{"vocab_size": 1531, "activation": "geglu", "norm_place": "pre", "positions": "rope", "rope_fraction": 1.0, "tie_embeddings": false, "init_std_up": 0.0572, "weight_decay": 0.0, "schedule": "wsd", "batch_tokens": 32768, "seq_len": 1024, "doc_mask": true, "train_tokens": 153500000}
Each number is 128 + 32 x the weight over its row's rms, rounded and kept within 0 to 255. Layers, rows and columns count from 0. Numbers have three digits each. The size before them is the row's rms in percent of the matrix's.

# layer 3 MLP up, 512x192, rms 0.0553, rows 369-387, columns 96-143
104:150128102131088159161117101109144153174198137120134172135096090122094174075150171128158120179171077099087121146160160086121164105105174114187175
098:149206162148146113145129144164191142098143093098095095191130142137108153128132162115124139177099158124095175160156095139136109068114145111142151
090:125088125203136127134132140105090161129121216146133133111066162112114139163086113102092145089073117121161161180111106112078156114109045161149162
110:129172119147174140105099102112156196148134085083108146123132135098073113166117125175054098105117134095149123131113127048126045109147085125072094
095:124201074137119128148126154118105078125094111222099115103143127142131111112154116165125140121163166086168080141087177108102190120114090130089114
095:131101175165058108118154110097091077075121097153107098153101107163139073141137119093078122201094129154084094135072126101125131154110135133185090
096:115149125170188133132138083142154102127072200115152165092115134126133094133105112120059120123139123167136125172119128111190096114184101112143148
106:170124144108133107195107139099148181105084127127117146156100094115080184116105154214066103184112162153094111135052150129110122085124139111167151
091:099133154116128106118151203137077166162130122158120156149135076128170148085108104070172159109117121066178160177099135146106154106100144133155147
105:046186084154168213156147198104115153118089077150089119150151092142126143095151080215069091115130170115105064145134129147159124133192172097127203
097:136108089135128085097141074155130147058173193080133143104133147178118123159109094207146135147079148146162164175077125108154167107106155068102096
107:163157104178154184128136183109128099086185133172181100158154105114090130110202147071144092143150127185123120166107038143139081116131116123118127
105:113201165132105132111119176155115130057155092147079123185090130084111114105132104146096159083189157122114105144148140112130150097129142171092181
103:156186112139114128155159191168146110126172180117137149150169128160124079155144146142161127081140119094132156135056112171127124137118149180114173
107:094161150112120134138146162141155086122153111146159118088141152090102105138087071152150155125152124112120105090111110129129148126137102042130112
101:081069079084055124091080078098145121107181201069179079140147062135097106126106192119132171172120108123147144092164076122116098206137153132120085
101:108129131159148151164125157118096142097104146151118079103114103138209101113137154116062126073153142121089125130152151093135153137144103198136075
112:073123169095123144139056118159154152165128060125127052118143182156149115146149124134153157173186121130081066188127110146105086138122153103132058
103:131163182103146143166096133165178177120144098130125108118158139188184097123107173129161133105136148133162125153134125095137110172151139127164120
# layer 3 MLP down (transposed), 512x192, rms 0.0572, rows 369-387, columns 96-143
100:137130123115116160152081116099068174126144138084088126185085135145069158171112087149160140165112122129076150125105114171148117123098150138168098
097:161044152149117183089092120153144154203120139154115119195181139106135122132154090134243139108095123100187110094070153173088148168157141160140075
098:174124162132192131146123192134168151067106149149162202087142114157151161153115107155135110167114102066106108150084104138116088148145080170137125
106:131146158145167057105147076080091084126143131180141114138137120099178115136107172182138061156107130206102168113147119071123147141178107165158189
096:083156195087198127146177126131114162139142120060134150102132135153159121149134139162083168114097165147094159186137129099134159186096121103098084
095:052124172191052154126107174132072104063095143160109116135125120142102118088146138134168123130189089097137087130108107158151080097121073103106111
098:136103130129096118122094102129106130098117137142114066111093119156124056190139166178102137134101061118080143085123119113143151111140125154188117
103:106094105152100143140094089114124156103082164137112181105084160112121160060136132189105126166036089135136152176148058127104154072087153102118138
100:141112054140190065176165121162120118149093079168141149136136152144144152157146102101170162082122124157144127163198089131115168147153123144127173
101:155109146155119111098118113077111138192146114153205074140133179169113125167130199104081122153142101154134153125107083134192143121055080188135114
096:161115094135095092140109153115155163156060152123178066072143139103078120154126132137198133170155180121123118114097139068098140094091188089074115
099:138120087101149161147130142157139104076187135143144152090099128120173142124054125085157176096130094162144193168102159120125113125109081116163113
103:081173107138085101062111224109109135165177120147123173093150097084087125165067065131074085109200146158153166138157174161156148115066102142140148
104:115204093148099134154140072152160149144106153100090166150145129199131137081173131114131137113118145084187088165139135191182094120136081087107104
101:073087081130161093117125116069142095150117132135145129171118159127163167135085075143049148146134151191149167109181098080173128131075111086098120
100:097142030130137159134080136119161135068151148123159086085094070120116128146186141118133134128161089144135154173106119114111191148118137105168144
099:109131115133091153089119131114101091156158150103157062103104152122147173154103102099134072114133141096078145151087193166062141164140110125103127
099:153180130103129139109134129097173147118123165149103120138124092132052173157136121141112123120142103124147178181129154136136121103173141168155166
103:141092142133172095146120153136139116106095117088134190099131167167155100105168087118162139111069157143105106150111104146150091127153169123132097
# layer 3 MLP gate, 512x192, rms 0.0589, rows 370-388, columns 96-143
100:172137154128120183106097100119126101121140099135092117133130105125140091083130073080089130102153148114110095127114159075105150052178148107116148
095:094184080099137155143158120113130156134109114114102122143118134130106106129132123110189137131102119123154125087128151123177104153092104067181127
107:136126112126112105130147147066108165141099081112140157128177170155086195080150143116103164098157158158124087079086149112148148089149120129161097
096:166139133087118188127152140157118142141177126173119111139136063093114057150112118122136114109084058096121057117090107125181130158145102086153114
101:077146135133121121145117090183133098121111125173114075101136164174131175153100240126152088103161121137173090131138163137095156160199157161121092
098:128114159096126125125143112105151147142115135167088072117155154152046084135086107151134192106113128130137094122154154157119139081127091198185098
101:099082066112106137127150163150134202148207129139082117128123143093163087124190115112118091238094088160158108086134104047151114137147138108073103
089:101128186085128138158055084122115156152116137045120153107116154101156099129169187167121142195123120108148106135123144111068098102108094143192137
103:158193124120110111077128173150088128083116122139058118090067108147103126128129138160130129134136150140115116087109131105145128123081166135115135
097:196106164130054131150152141115128121130079124122094043109115109147136117148169104120124149050160101131095102124150118118128090080097134086091113
093:096136115148130139106110181139100138137165142187181049154171178144099126139081108082117103141153171126093100158157090075115158139137078141143121
109:245086115118110166095123139067092103159179134184155120095117113155165111168100095111136142192138114171162149129129099106128184066153155159097137
094:108108106091149145127150088084110143147155156069170157094082120173139142144099083156121082171152154109114145098171118065175152162136107093155084
104:148110135123073126073119128109136115219136091068079085172161074105152113121151136084173152105143111102092110166129114157132113095145159106104107
096:124140185097172165163126112134074180136136115131141148115158155144114169168117075173089089117184097130052101116079138125125085049124140153122131
100:135156128110111182126128089170141142161137097035125073138152147179158182140117163085177114122124116160179087152162121141102136120091136141114068
109:112140122138161067125127180108142122111118206183134181149090063100059104096068174127173101122150109117141127142110140162155178088135083110155109
101:134118152144153183170041154172118230115134093085171114200153116109128141075148089111117113099133166049074150144147149161167128154135118117135121
103:142167139164139094123088128124092135115086139170161108164095138155158136142124133173086139196096163161123091102076145044056112107141112143136113